{"num_hidden_layers": 13, "hidden_size": 160, "num_attention_heads": 5, "num_key_value_heads": 5, "head_dim": 32, "intermediate_size": 640, "vocab_size": 8192, "hidden_act": "tanh_gelu", "norm": "layernorm", "norm_place": "pre", "norm_eps": 1e-06, "positions": "learned", "qk_norm": false, "attn_scale": 0.177, "bias": "all", "tie_word_embeddings": true, "parallel_block": false, "init": "trunc", "init_std_qkv": 0.0328, "init_std_o": 0.0, "init_std_up": 0.0328, "init_std_down": 0.0, "optimizer": "soap_variant", "learning_rate": 0.00657, "beta1": 0.95, "beta2": 0.95, "weight_decay": 0.0, "lr_head": 0.00853, "max_grad_norm": 2.0, "warmup_steps": 200, "schedule": "wsd", "decay_fraction": 0.693, "decay_shape": "linear", "final_lr_fraction": 0.1, "batch_tokens": 65536, "max_seq_len": 2048, "doc_mask": true, "train_tokens": 179100000, "max_steps": 2733, "dataset": "wikipedia_en"}
Each number is 128 + 24 x the weight over its row's rms, rounded and kept within 0 to 255. Layers, rows and columns count from 0. Numbers have three digits each. The size before them is the row's rms in percent of the matrix's.

# down: layer 3 MLP down (transposed), 640x160, rms 0.199, rows 292-334, columns 0-159
# up: layer 3 MLP up, 640x160, rms 0.223, rows 293-334, columns 0-159
down292 106:150148106146163103098136100160143112120110113090130074119126114131146116131126127119098133120085074118135144114114123140112169106107155097148091162097137124090139106136121161144131135159086172137153116112128131152166102158110180129168089102113150164076167110098064136113111136138095117104110108139124101147103146098140134147139142131107153114156124091140100120128114078132172105110148130124143074091088139147142127135156121127105107112135114125117145136160124154148163080129132118
up293 097:137150137092134107087120143136124102086168166163112187100114125158138128141138142096193130116123120147139141145134092097123122121116117150131122085127101108071171127113126120142112129107127111143116103115162129123112126108125119133126127157130116125146149097092146130116124115166088111139133094118156109076097129133122118149138094114120127162124148119131098113111165135140095166191149103145142129179134154134098096197123154156087095109166130140114097106119166103114130098103115090
down293 088:107121138100077127160124094103143113118116086085122089137099118087114140133101124186154144103144126151094124118154118195181094136164170147144052187124126149151117130141137131142100098070095098139133159137114117112161133135144136134112156148139120097150129129141126157133130097128134138090115103094129175108143140125118101082103139097116131135124121117133134110123121104188118097105107115095123094114121094148126150132097139110134144127138160127137138098130131096142140127132146101
up294 106:122104166121144135125147101164115141136134132074134141139139146147108097113106132162170112091127163115187131121125138103132142127084154105121133133143108106128102122130148112154122138148162146081140093134132139118138123135132128139146165121084093172087118156097061145133145149159112144144093116095093123143109113103104176128115158164113154105137121170073121141124168171088142159183153134114137150109136123148103109170145163128104130107097141121120126118176133102123118108136094110
down294 101:129149127150155132106148169120144113132159128126143113116140143067098162113146101097132111088136102134140111099120098115115107116125086129148115095091170150133194100090105093131112116099140132122143123120083113146136119155053091130103097133142132138150163117100127114129160138122116150071138159152140157118129165119145082105125118122147143129162173099120100121120104142138119139090141117151177115131117158147166118129125125099142152157129177148174130157083109116150155114120120125
up295 098:186138121119083128099137130114124115114137110173139105131111115122112089114119193118144116080108137142155132173134088123134143116133116101117150110120169125110097096092133143172112129086126144151093103123121108139140114123122108137126153114138121143144102127121147123153170117145098141143170127121101113125149118117110095117067165128133148074135163152163120145151154120147119166116143106080144156079122138130175077145126164122141106075101134107144101108118158144141184119132102114
down295 096:123072091180128148095116125113109106173132136113130145136155146164124168106128180153087106131120140092174139140126151137106103100125130137181148141133128143118149133143095111105141116116106056119115090137154118158166164154114132139145115131102130157117152081174101139089109139118118141118091119148120150100099106128088175074143115105116111127103060117152128149130104124087141083111103135147118120117108116138145155139150141136131154121109155097132117135117145151117128132110165130
up296 122:121093121103124110108124117119138130117136040117135156158125136104146135159086100145146103125129139128077138147112099132157170155152108155110111121121183132093116101080076185117132158147119112130107164112141128129125124132134174149117143171084147139163148130105127160116119112142171091125117123141111110136162118127123125129128120111116111181124093144162148092118159123124128107097129131163143096122100138144125167137116186164136120170111137143135121113102081116096090124156121132
down296 107:151113078155127115129161172120117082156119132121138124136130116153118100111115142115120074114144131144131132131132105078124104107161120133151089097089092128152118126086178105127093137124102111112102118129173115121166164143150182109153130135161138123141082162154056118083123143123137174141117124070109101114175142136136137138113140115086099123115163119131120094111173112134131142118105134149099132117146149152138132151133114112146131106154155154150141136106168126187131152133115121
up297 096:150145147180115148172109093145108110126124104086125146089123133133156137153124104112161124146177095173122170107137144114109138107143118141109107123154125102118149153089141116127088097086091131135148131120116135128133147132122146133170138155123118087110165124094091097110142113132119133148146156074114102128127082134119110170115123129143131118119113110096135112095122129118198124137163153181143160150081133128144146119110188134159110150076120118149111123184115143163114110116121130
down297 096:134134110155139132109117136113079161118114198080163123132106172159155115157146095125112116119157133130153174112145119151157143130115113144142111118140135142165148130156124101093120114146089142108097145142141121102129162088153119106080159133112142132127116113164132144115135116122129115109111140106163183148080150112198174133089126109152123121139146087136090163137083131136160123160112162139123140096138135139109129157120098136160146169127129189110165129115137151124118120112097127
up298 097:101144117099107173185145121148142114150133149127125106114142104106133155103095179110101174136112138171118129134089167113120100134167127142176130135149127086158101141111151099155136117110100133111079147159116088144148114110135143168154141149098140145098132133128119138121162113092058118093128113141101105113154110107091144169125114116168119112099109096107124095136109122097162148178113140092102153118138130147154107130104115171114153105116126130106123164132167117135098119132104150
down298 099:160116128162141118112133135144095123137137159092164110168141089121162139135093161150140110107120164165115114108138091108121182156118161204152134126118143140104130129128125140138170151141166115113146121088168123130084132139139087085112108155157074126154116131150140151108094121131157148141101127100129131119126114118114136155146150139088081111192112112098112138137119123161187107146114131100101104161132138126101124081131114102106114134097124164146121127117082141117131158133124115
up299 118:166128111142119152089151114120157100148131144116105137131155138088133140130159092161116089098123161150143117154165125153111152139163126123177122149134106135113101167103100117100122137119160138093119167136157119126125127129122136150106138163124135111132090149145121099120164089153157125094148109134116096164146115132078184117063144111101145112095107124121121091158149146082143126102142116117123148122145113157161170051109156106082123123115102134110168125153098136117125109136095117
down299 106:103152084070104130138138128121112136158138087158119143096110147182107082149109112122136135139154154124107088160128087117135110117136083131136106135115111141124126107164136081167134120144113126067109154110140118096145137105102127129147128135139131137124108137131159144119140112129144165101114103140100118122115134133109150119074150091132181116154142149105174096135107120099101083097135057138116119165113075117129130153135069142129096103135117123143103139154158140101147107112131092
up300 115:133130152166106110099113134074108081089144110097141153142104144118155110147175158152123100112103096093076119085097107162163111118103173132141132139146132137123151185128100113139141118139127117164129143106133136097146136156121160118124175104129141080157078116117147148134111129106170123108114088103117098108113109118162091143141146125121153118142107114160120121142136119132138107110120117165152137113119116079137111129119143127168078091125159139140065151128148121149152173148139146
down300 115:122077130147083155140141101196097135145144140111149124119126130109110149145127133127096176127128132133099131161143149117138128124180090138120103091159127058140106116100123126106128146084110150158152121142111159074153127164125129163205148137129090186153165154114116116116114151135122119120136135114118105148127148159098136113128101172131078143134129148160111159128123105131136128108143169106107117112138146166159139091130145138149139096107082134131129129122139082142118117103144130
up301 095:098129085138111150127181168113115137093151100169170132121113159125098120152123134114152114107121122151114143097118104171154151146125160131109134112135130161124171153114101166117135164141130199118084106124115118121143131125169113143092099148145132125119108121113101145105084107138135120160149137126094114134148133107186105142103121136106113164076130117164106124126147144123058146131148121156148099083143109146117116085127108092135099120100119128102116129095099121070105151145121137
down301 101:143117139125137103162133081122109141134158124100103123082097114158167115097116120158125141130152154146123123093151137104174132168132115112141081172125136150116138147151154089141149135096140098136141125133124099148161116164107153109145083102132125095117126130120086140097138155179109138100164145162096150101090114167121057119120143127122150119145150139149115127134182135167128062134133117104128135175129145122150140150106123135139124123154104145159137130165163174146160140117161144
up302 086:142089107127093178143141129167185114126137097147114147120106166112136072156144173124112115140133109112142137120134146145154122112126131077115130146125112133139133127098104134101162149114108167134119126162131155074140124146166145127088145127135151140152153120077107127104115103085133175109107156118142122153132121104183123127101130109124123120089116150108080119160175098086112152087113128127169160130121100145148152139113145124168121069118154151120147154132129116140134168112084137
down302 087:117132121121126079103160103134156123097141132122120127150121122090126116153105112116115164105109155119137135132113141182178117128112139144130137097119107117152137179118119144159160175125186088078174133143142087118109104103093108137139134146115118143160165161130112157134102123120114112152139157113137116082143118140066129118108098110077188106100132109113133127134120108147132133128152145108143093118142080142142125126122112116142125098093079125115088148127077122112112132181154091
up303 095:142120128094134166121086134100114099118128150134099112098132138102080099134133116130101138158107098146133106120120162174123111143152150129101102148112145169139120153127161121148132093154136125138096137118116153142125082181144139112162107188111142115139118186165154118105110163153100117127123125153180142173140156105152126146158132089125144121154168136140113111116107111121110160203155160133128136131097136098137140152128122103128116165111147141147132127106160094098141184097103112
down303 101:141137154094159080063160150128129131161136161115135185107141104125100130119153161107144134152129176124109108128090099139149122151166129149136105122122172131125143115125121113153131093130093113142116137143168119134115162121122074165156121128156106147101124095091143124137097152144141104174113192131130126103111136112117132109093122144124153120180173157119055105079109115136144134099153141121139143127144137105125133117154156107111168147130107108163108115114121114147167115158139114
up304 101:132120142113109134180168136153124141129123155136128087099146115103145094141157118107131121158114130118114113164099082117126123127165127131150100121162114172123084112153137161156113144156114148105155117092135083083083111124138113126139141133139099138117181148119098080152104115100129164137140147096116144119101159106105135131162183113103091130134116144117146127142136161091105110094123153113093114128153191150130138065112118126115117128125161098127133165108141094138101166082151128
down304 101:173138146126123145175152123069137098150082120118111172153094106113122153142119151124131132183132114153125153165114116070123136177142141130098119120141127093083120126092121138129155138133101110155133103170170137187127130113113137164123134100111121093109138118130150087142117194087154114117122124118100145126149146134116135119153148139105107127115118116115117145140117137110114098070142162191129134112112178133091145139128124119130132142122123090136079106094114117152122124088149144
up305 095:159155164142146146102127119124116089139136142158136106106121123187146094110129137141135116073090155098118140149104129104117166152122118115137105144107159102139142145138116117126095083133121105135129130128159185106147139110148161137120139134132156128147165129127151122128139150106097093150102176126114141153151092127149106137128139096081120160097105163122131150125083137090142135102094114162173160066131120089111139124119140128179117166192096142145129136114146145124101100106116174
down305 092:134155141121164131144134168136157105133100163132094093111070166132146146118131155164111124147115120142097114089150134143103154135122125129095128134096086112151133156179117129156141102129116136098133117128096105119129123138143130150149142120115126146090131102114123145098155153096113134097119184134142118158133097113140184137142088134140131108157119164144095065124127168142106132127145122167152106130177091117124149145125097129150149137103088158084150136177139113061090104107134127
up306 103:107127086097152087093136131164145114133180136094151075101106179130155154135103105118156137102155093157164136141108131182152123141116125166125134113151104111185146147124139101138071094080130117154102108188133122096106120133138147158137153113117145127116124109114126127108109112119112152123157108095169153103119141109126126119109139130099127125129169137108142133135170117124138143120125118131164100118135159100129134132136126177133136088108149108108096118139179128141127142058143162
down306 096:090121156130122123147131189098130151101096125140118149114130135132142105119163113128091121146154086132138123134119163103095153100093164094114145109106128107092131112130127082136114134134113116095126111110096117168104153081070101129137138149071107114122141136143102157112126139155125119143104148120174132137159114099164145135134155108096160150148167150091105167123133134104120080164134108103121126179088135115138171133096103150101142155145117119159105074148147110121116129102104093
up307 107:166131185094159152125129110120141134130081119165141122150147170136123154164132104135183132137138052122155118115120124179134130147133114133141083104135173093112148108127136121132144135144098141117106125089083130122109132117115131136117103108131101123120132139152204101147109141153089127102142128113145109115090152132125102159084108113148111123095153092139171126134101130181125159154142140122118142147169124119109137150111108115106109110140133199150118117086084124129132109134139157
down307 101:153096131126104141098153122131133116140059116129150137099143084136108144154140119120133109146127141170099180126156137076124103113162106102126155120164152164138101087095119157135132104150102106152121130132176146131136109117162145159129081135141132117140153128088100137134134153131116117151102114140146114151099124129126162090129101184129075121094140093143127111164125160096118148149098143161134187123081105173164106148155141137135156114154107134137122088107129112121116132104171122
up308 095:129155125137103142130131138156118105149114186135159073103110142121141164135116116138133116109150128142100101094112077107123094146174135150149142154137131139138174159109098135164134091123097134108125112125173129118154138136143142151122123103125136103152161112135117135143096151104122164134114177125159069094143157165118165061121141092121140100142141149121094110129102136121099161106119169072110148151084155137129119104124133143118156124108156132103117103112142134101148186118109170
down308 101:148157141134140138183152126122143114134085131138115096067124154166126182152114097101124122136116148086132145130104139080108079132159141188142174140124174081143109126134077167129170114127128124127120132148131129106115123146140153165167139101139131146132140147109137098139145114107103171092117127144149138118121155094086115116166166151163136144112140167141121124146119113080117135114100141166104098128119154147145093124081144082092139138145141147120093126135105113107115118130119146
up309 092:119086159135111116153127146131119086184145133119170140104118098151146098082094116112128147181109070155137162134095090149122105120126128169112134122124127142125148114102131153110095111159121117137133096141138132100161093107159100090122104123143108145135135115169171113128088198113111137122164097137124110130153132120193127119123122101149088078143118115124152118145130161134141138174147141142121124150169144141137102164109119128119173143137135157096169137140139105113148150109153143
down309 095:111119128172116175132126112137133089142150136115125158103166141040129103099148049086127098134127110118173137145107093118129090176115151127143138066137114080110125148159107121121102129161154117114150155138099149081154114120129117158102086145163132133134132144119170113113153124141108111135117090151129098154157113139125109139150148094127140121142156123108155145144118115130123114109119115127131124116147154128144147077138095138127143114127082101112151160105086141121154113134105100
up310 097:172137120120136126124129113109127159077168095132171137158151129102162120149128124105134119122143137118081109134163095114153131092126143137089126104106097115088144125103112148119126136142149135106153100095091118102087114112127136092091140138124123144144061167151114108115127082154114146127088112138139135090146145100084147164135146118174116153132149145167089164136165125125144123167089133136159136170130147140123110165148096148131143113101086140178132148074102131155140123131113144
down310 096:122160135118160114126161078113164134144158157131145135117131166113173150118116107144143119127103097092141152150121117178112118075130133204133087132152161140115154109111130111142071117129141090155070109130105120108134131149092128069115105149151115142128145135175163136155111148159125128139121126120135136124125089103128121149138122114100148154124076120136172137133111152128101100113156179139072135118105106122100157131142135125114150099131112128159121153148114148126099142150079154
up311 090:105161088103098144159103151107119172149109139091176087104156147141122146125121103083115159132160113115141127091113142130123109134174112126163151132124122060118108111104172157140108093126132106127122100078150149130132097145106144124116121126139107138141117128131133117144135178139133130101134148123161123156112143148124082160170123090130104107150143104120158130090160124122122105164149164125100150134131139117156145122096058147147141152113119112150099084114165096098159155102156110
down311 094:127145131075134097091142175123111116168147114108108131124127155110107098165163169153107121130051116144103135130109135133136097141117121173083138108116059118122122113155101136170150172101143161112103101119116158139128124087123127135118144128132100117165117133102109100164136148121129143128103162140113146125084146101101121127114128120145141123135102160149084119160135106139096138128157088110134113069067110134123143109106144106118139101187115122140103108134103149156132138138108153
up312 097:161144112128143114126113134151101089137120119093160096178127150094120136144143126134155083116141120082101135134151145120092113131120114117170119068125108085150143128121109089100168104095147118159132161100156124139135104133144147096149104154141142152126131110129202132138134097127119101114125099149082123104136129136162093165147133167113128152148111139138125132093127139124144139083110112093203159152138153136143110138129124140116115137156087139162152094097139161083107109135101161
down312 097:162117126124130124122117105119129105110097158125148121118140125101102138151146097123124172101115116115090157126144091153117105146101154133152129123141084126140141167168121161114120075123123150139083127132123147128155093159116154097149192077166174133096062105117078140158120141098108129139097130142111106128137111125138116128132150145133124132096099134102107155170106122115099126088096090087147109135106130118161149095150116109133118105137155170141179084104099104151140152138103118
up313 089:157115142076120128121153096117080149108107108141145099108100139114132142161112143104109126103107113114110114101150105168145144141138119121144140116148113131166106114110069145157120081132118104174147165148168104102092161142132139135106146167116136116185138128123118129181160099134127157133148109142126100137114155097098100102132107122129145114121160125125080136169163134140127160117167085096134130160142074114147112159125129137128080143094145136131125108121141166066164149118139117
down313 098:115104116128125096127152089104159099117123146152095111128095152129075138119120128146144145134125132129172097099155106134139135156131142117144136147131125158163156120110133133144128135139115109178113100153087147118101105104119092120102131096154135129093142099156170167122127125123130125116146135153156114123107132138136133118131157079095181114158145107160120111164190152092081123137124133159146158089111188095112135103095131135098144119101153130118161113149136195123154072138155101
up314 097:151099130145130145134136149137125111142095137142158119111158162118134128116110128111142178106114130132149118096084129154106130178083134147145069112119137138128141134082079156145127123078127146149095158161136126114121105155145124138072137142132132176152185119114076123116147127172136133125156134148071126126126121102107143131154151118131171090143117132130109130123192177071118139158143138111128162147147135138091080148113072133122142111139142153112131141097137138147126099137118128
down314 096:123160136117162118123128139142158129168158162151078114141125111101183196115132105132112122113126092160125106077167133147119118146138159142136130119104148113115115105129120121118107155112109085131129109137129136177153106112077117108089122153152125153089132104127135144080131131134106162124155130146119179145114167136068122121148111112139175169149110180139167111124093139132132142139127171159134077119147160114107135117138091134100154169135095125133147129159106125122138128143125089
up315 089:111115139125141113141168112138107132153123111149132145151114109124086184102142128122109153167130076136118108126131142139149132149166076129115132157134153142133111100097116137094112169134122086146120112097124139115079161151128107121109096118141102168112139144106183171164131122103112105152115150164142110117153109112165138166129155103107169138137145125097128099114136133131051156150141113165125139117117135132126181171126140133158152081139168142109141079132147158118145148164105153
down315 086:098108101112104126130135109126106115110092133111152138120126078138145121144092100164145132143114105110134144145093175107152127157152134130102124110150092153147123149118167113154144112133136136129117148091169134155108150103145144117149121155113129171163089153138155141113164143148173103125061107094145104156116170136078159116153185101128163136107140111138172103107154120138133167143124101171137128095106139125141092163116106171094170121140152121122147089169141126142129133169129141
up316 105:137112092083148132121157158128129114122114159107104114091116130149153097112137195140132143160173088159104157128151138151139115154097130147127128152136146168169158148104133150144121142159134139099112133180152144113103141134100117074122147160175119141131128097128143152163151096120093134139116122141110123146076177104099167139105116112145161108115111160129105170176099127124124140095141132141131111121177155095115140124130097158162155128128159128092105118130143092125109180107132120
down316 100:113139118106088127098107165111109106161136143161124131156128138107128139133107125088140143144132168165119106153148102132113096156149138094118103090135147138150100096127135131165107130114156173153160156085114151101143104109136150089129091120117099154112122113104137106154080132143182118107103133115151151142161138131100131126121093112114121127148144133087104146121120081167082139115154122137157092140100119171113091092148127145116154153165110111121131177118112108154143064152073124
up317 104:104085117090144090120120134141147151137148139117124116182157126128143134072128129098129137124184110138171137064117144132111136135115149106134067113159129184138147144140145157153111178119118127154121109163178121138112099108150129148118147127151119131104078158153154155149140119114103099126105092137130110154124127111107096139099112152120100099132126136124089092144172129112162092119129148103116176129120116117153143135149080158124105100131125131129162141109157152119108106082080132
down317 106:164079092082131124107158127123095160125092138123166158118146118127092133187130095133154075143075147122148158132078144120092170149082075134092133146118106159097108123148115148119115130093103160117113129158102127096117133125106106073126102120121139136142149121147137139141113121170131114110086117118162115145131137089119133150127129144107107153123138142134113148119130089091178139140104159121088126120089137139116125106134144121116086130137088142126185159159102121120147133145117139
up318 093:121144154086127120127162162183112134158093098142076133138132172150149147137141133126145135076176098140100167107104097112083087145109110156141137110111159149139116137122095106136144126136100081111081118134106116166088115109123115167118101147117175144108122140117123143098160118108098114126164177137144123131174127159140129151127121104150124155127138161159137131141109117133133115121150164148169101120175137176140127139147107113121161138123125089139119110135097144122122093082090147
down318 097:102117075114117102161116157123129124141163137130144154129109113145107118134111107125111132099158184124098129161145167133128101118133119140121133136132099135128049146135142153134127130132098179115154131117135099146147098149124130077117108081117095088140114112132116153108134154119149162094117166146110147134105091096154096126150109103149173101163131160123110180104147153136106094073124122132126087149132125142116152106121166136141092129127157155126129101116158176122170143112106182
up319 117:142109124126116101138134136156141138138107143151111112108098108165139142094158138120153160132133118164104147120133178170114070145139144160095147136082112156116159127103171097122124161152132146136130094132171114143128103118151157128134125087142147144137097080132169113131079133098111124140135108126151148143164157169128090145137140109178140125137125145108060162130114088136163126115144135137145122137134175147121115147159133109135125085149083180147122127154117174133099155120089103
down319 112:104151134137157116156156137139156163096157137179122107172126131157083100132131132084083098128105159124119096109152174128147124095138124139126113163116127117162117144133147158133103141139134141143114147173152141120157129118127182164135110122117131102074145088137083144112127153172118110135126112140142082144142154134124129132137059089138112108164103108171110138148148119108119115130162082127125092105188127136116136122131118148148109087158062127133124128138108134122113113149094122
up320 089:147118132163100144122117148111123150151144096119108084114101103113136116092158086145108102098135151138101109127146157190093145140129133129100126130173160147115115109062165104104086161149162155140157113104157134172176169137114100124114150122104114150144132150136156125123123126140143144119123094128123119155103095143117125150117155113118103092114129136151185120154087134110116117131105132126173135110125119113127175157183166102156098137125109115127124127140060087111118131131118155
down320 093:140146126158133113112146117133138110184117128087135136106083117117126118135140120148137092119115133118127121123140131119085175157144112128176143145120111105114118113100085131155105071131125111133129088097167138113162109096114116104157138136120143094162107136111120153147148092114090165117166143149144105077123105118128114160140145139144155153154089080086129083162150112155112108157134146097097100141122117149091135125091132178107088095093117127128111096100106152123149096161142172
up321 099:088102132118116069114104109149144134163113162142152121156099134189162124136146124105141144137138129142181109111123106138143134115135144152119087155136115182140127096131118129094174095138095096106144094142127148105110159147091154133137131066153156129097115124169133117072107113115132120091118153131170156177115112162166134109128134127117081164094092090145132140150146116133134094149119134129169122139141142125109171099147075120161137114144118145143125135128130105132092121155122118
down321 102:153111141115142121118102071091094156158117128130145127147142143097131117149181112135118072132111091105160089094113098135102144128085079142125097136115134144138126099128129134135113115141105135106118124091163149131110109112137094136141167051164133105136117103130105134129121132142131141087130154132157088158158132136134127145099142088108140138139083135109104135162122097159117132167115153146149151128171157117093093145139126096134132097139103144106173112134156068164151101162128117
up322 100:116112100079132123131119155124125133126136126122159120126117120163142172126145114127129150133154082115115143098132118087088179110137132105116147182148113111076162079132114124166103087116137135153131097091126119072138176108122105130140106097158143130153162088170140141154144125123117168154147124147149138128133142135072111136116110066125134074135122113144105134171164114105093123143150140112097132146163155155144143116106116142133106141118122159097111131088140071114139137134099117
down322 093:133120175136149105094144123142139170154106165127175109133151091145131095156123141106119111164125148127075103139139125160149147150094097152149113127111083115113140148144124125138121091136135142149139140205141148131144115119129153123146168165129148123179094179103110171111095116132095136116106123101092148104126132083128172124111124129116143135143177122134142154125131149161130143118085155137093088136104126118117088135120146110151178156148115149118114119151108173136154166112164114
up323 081:135122111123168120133119108127128119105147150176132111108125150130163183080154145149089111063126131144117165122157129118166148147114143180159110142137144108119151114140144134094132116149065113127149101107149111173115148129109127118153094166125097154065122153127129097161134091163094125124101117110112129131163116166090137164149157119112123124134108114114137093100102102127076127088132122097162117111127135125122173107129135132111119090153086156128100139141134106099175134136138112
down323 082:167098132134163132117140131128129130158134072112108169058108066133139150100103118084151095175129155138111140138131111141162161151123155153099105105102120111125097146146130182132141124125144128109149144142121151110122076077102125124101164106151095101149085092143112110096119141131121158104138079187145121116102118155119102101117167158134120120112128119136085098136112122125172115129129144142133109104123117124178134085109129094134160134147119135129104127159105143141111117107105138
up324 077:147139167123146125127151156109152145118137150153128171127116140112115118178141138124128159134119155118132164150125131146125119125129173151168090139079140118111153142112093134121154148123108153141109106112107137152142112131078100136182128138155074185122120160103132119124168154142116141093148170090158170112103158113112109124065153165102172140112111116097181156140099131131166108136111126105154138149098099116115116109116108124103123177128103095122148094135145152136132150163120092
down324 077:155150094159140151125122110107166125116136142129126134090154142104113147174166122189160136152151111129134147157115093120136110116178116127123128139150128188155133118164094138138115130101166120137142125099128131101128131166129112152119143117113150120112113112113109101158095103161112170146138138118144118161089113130123153142135099131090114180126096088130093120149125158127133136126170163164132166086096156106161100121111186113104145120103096082124110119140113135122113083062132141
up325 097:131086145132078149124138092185129148105154136120113122111131127151134117100101145105112166112164136168115058134133146145075134151105183117113142125104085164136141143140100132111082130151164157093145117156162145166140148146170143137084141109118107146124103112130159150150126132148156113140117138124113092145118075124107095138153125112104090149107159112117092120114145156093084185141139124104110129143113119177123138147149121123157135106119141130117137115137119160100119109088113103
down325 087:146128106130121120129114134125142139136116152097108120130123087097124135075098143129136151140139114170123211150107124091103144164184122126151156097135095124114123119111126116176130157121113119150119122136091133113165127136105131126163162134113179162129113080150145132137120130095142125116120151156191143128127066132129131092165140148106097110117086141133146131132117123144145091128163130119111090141140129113142063128178177146126101138108145136148111125120163137154072144152149122
up326 111:143112119108140124120178127117105141154143166087127168114098139129177098141147149123149129084126176128131110147128132092158118105110103142162150110159112079139125126143147112101096137100088119107106165128132102139142143160097121097128111115116141105097121151158059132127139111119147162139126127111108116143079096150117147133137127127116101109107117111133192095139117173144128138143097181095102136127131120144117110156105087187140128130138139193099122109085104133150169127138132141
down326 109:098147138150157093141093155098116123147139133108137132146137156120153136098094185132119132093150111163129139107133093139107149123141117140089122130082171155142063130110141125164112163147163143108105107165152081144131097112153099114119123114092110157123171111085132094129177163105138128145153169096110144147151119113151141090103110120153140117117118115142119152116099165153148112149155170132113121131120133155091167146092111096113135150100173125143170109147121120101140101119123163
up327 088:131089145122140128174147155172133111083116132139106126168116113094136126120181146116158122142108122122110154125122171160130087128142121113128120125144149128138169157124104115135174103117138119105160117110140060132106126115121094120126152132122131130143106088142167109139086134120116139153141097108116167151136160120090178121093114110099094134162103156128126110136130104116192114124125095148108169131148140149145130142119117079121081206114083120145138135126100146106117082112115141
down327 090:141126129100110110138106139148163167137122116140145090158131130148128152128109126132102134095089075125157147117138113100079163108071135095134101147130129130144085093131152133117122126149096147123116134123112130112143120125127170138124145123126166171136153129082133156132136113134122144078146138126145107098118114080166146129161120106143160105070140113153107130110139096144133127158146146055130104106135160115133144121136092177096150064123180144110091129103174119119145166124122114
up328 105:147134143164123128153135113154130193158084127116121150116129111127143121140146161097122133102113155129180098103142146121168146142103096120179129135144150163057113098128165107125139145132148116124124096139097111108105149123135118186123113133168139096104168118122144120138134119130175135097142134102139071123092115125159120137086085116115131130104060114103094103160178152161148139118095136124148135148104130125130131130134139091120123111148095140096145129163149169125133116111092148
down328 102:138104166138098126124132129166140149124115110110129086141121132121086121115116092121164139092142156121122198141115126135145085104105140138108104107149124082126169159095142127126128122134149124143081143139119144133090120139105093149129148094146149144132132124164168164162127138141170129178085110156148097133110134092093147146142138113104168129107154126105131132131095119134150098137154161089141113089127134112102158116133078120174150146079159157165118122161121091139136181101129110
up329 106:128172164123111144099112139128137142089106101172121126145159117139148130140127126118138120125105131142123083122099101138111146108111105110123166141103159136125144136142126157106162150076126110151125076156113104140113129108109103109128125105104132086149112125152122141107144116161067082116143153134145119151098129125140130110110135140131112095164160119159117112137181131159142097107131133135182121132140138165143168154136079146097140171082123152121059131089097115125097150102107195
down329 113:147128097101120118116157159128099105170149132195158146107141135149112118119150163143139156164139109119143119129122166072080108079140089139089120180112169127133088143154157139129112144106118128165119156129147107100107143123117143110141124088107150126115140097144123105162100122167111092138143113112108164155094119115140128159114109108081086147107109110142115139115105143112140147075139153104115159187130122137125123125152130098102169140122147127109115145158132145101077094132101120
up330 094:140160172106130150171159115116150135150142128162095100103102133139154113086152159080169164085106099149090168152086132133111138099169180124126075120147139156098152146139113107159118116083122096148102102117112113106097112093127094160118143112159119093123132133114146124072114144158142113145148142104142103113172124137112131117120113133124128158112133102112125122118113143122161106165127131135126121088160144140108113140099145124104131121129145090104168140123138127087165098086140163
down330 096:137159177115132145114111153158121113139144112136150179101129157107111095140121151167121134143127152130141147161163137093129143165129114080159102128127132159163106131148183123111129107117136148100146104115145121105144140128134123139131086134117125108163106142093121114094088097171144093127095129112111115115190149126163155119077161127126147151126161112135149132122123175100138146159075157131080112126134114149125126161116096085132108115115089090123099166130127143136191138125124168
up331 102:107122118114161120130093107144158131111106142181160148144117156140110105135167068134097087136122084144157107102084135117119124132145148127121144105097165125166160145112123143163145124150078160116132136150123134156105178153115159179130117115123115104135100101137097125100106120090119145155120127168150116138138115106111110152131073139145081130124114153153118111141152117146121134135141116120147090107149149142119156104082173097137116101121143137157091094143123137073118092092079126
down331 096:103142115143082181097142125134143125124122134104122125157100111157107118159137139157103082157168181125141160143107129134128148132119127147143140148146065120099119151147115115091131133127170091120078077155153080142135134126123125102084126113168139151066116165123126121082136139125115120127162148136086136157136089145131134125143118137130131099138112150115098165081131145125192108113095138103134167120132146128119153120153111175142138115110155121099157110111157120155098122108153102
up332 101:108089139112109153109127134104157100119143089141166104157110096165144130108122116124093083119143106134132165128134145119105190141090091136167155135140104164137135068115139089120149100157118158088100127133116148111152138172081173139114111167175129134131150096140136127098113105100126151137117113137137088144124135128089127115115104109117099152131161124116107177110138124161112148133162110108153102139123133123186098101120135181122151085150122141135148148130112137163131124176127128
down332 100:092128112158096101128112125131067126124122151111115144139136145167191140160128172093127157077129139127130093120123134080143139147152128115129115138136144131163113148127141111098186130114127083123158142099147139125138162088155149171120140112111160155163099146124091108127145099122107130116136143113121147108145123138096109146117117148136065119123130132125130121174098124131159102136118169140144154204162119139136083114153146121124105149125129118091100132132204120145156151128148144
up333 091:127165131118163112136151162133136169119200098155147121132119117141124133079141155124106128111101115171121135105164129099093119103113110124125132118126086108107144150122124071145159156116134137099150126132131131105109138106120130146162131090098118138112146183122102162125115140107105153122142141097115164100094088094116142131118129153149118133109132127062101148113091089140097144173143133160134105176146111080174161152112145106112140152104083140115134156131144172136154145150123152
down333 083:095109128101132132146135118135154084123102134098142118161131118134104114165064128146109148173115143138122136141116155130132106082156195148162138124087157137170089147111136168185123147112095123165125127100123143153121116153101099131114145107169129108151115146110124116148141117175186141098136147132155126096146149065130084127106120155100139143131126128094168114127143170133156117139148141098139101118109122135124129122125129126142150112161141103173097111154170087130163110131150146
up334 093:166147111151157115150163113098113139153108136110118109118149108112041135148126119129132123136123110125132067105148090166106133088115141125150120155141149119126133150136095118119142125131116108132160130117133120118115143119071119141128139142140116150100109152117134151094127121139178147110096171086152042132148141183088175125138101139104151141172109111100089152102084146100121126104123175131124105143159092129121142158141129103114139146114128159140138122130158126133102147106115089
down334 090:150130143094116123140118146126162157127084122080126114155099094125104097134133161136146125086129112181132118145115119125121089127156128152098155111125088129138143161132123117150088128122162126106126113183109123131137096152105129084133153166107103115183129165140165121139117113112139087130100136172156167125106144137141119096158140134124111138133127114163151091128142044167144066125163131122183124108147093129107140116138160160112083099128152116128136149106141112131120139117116106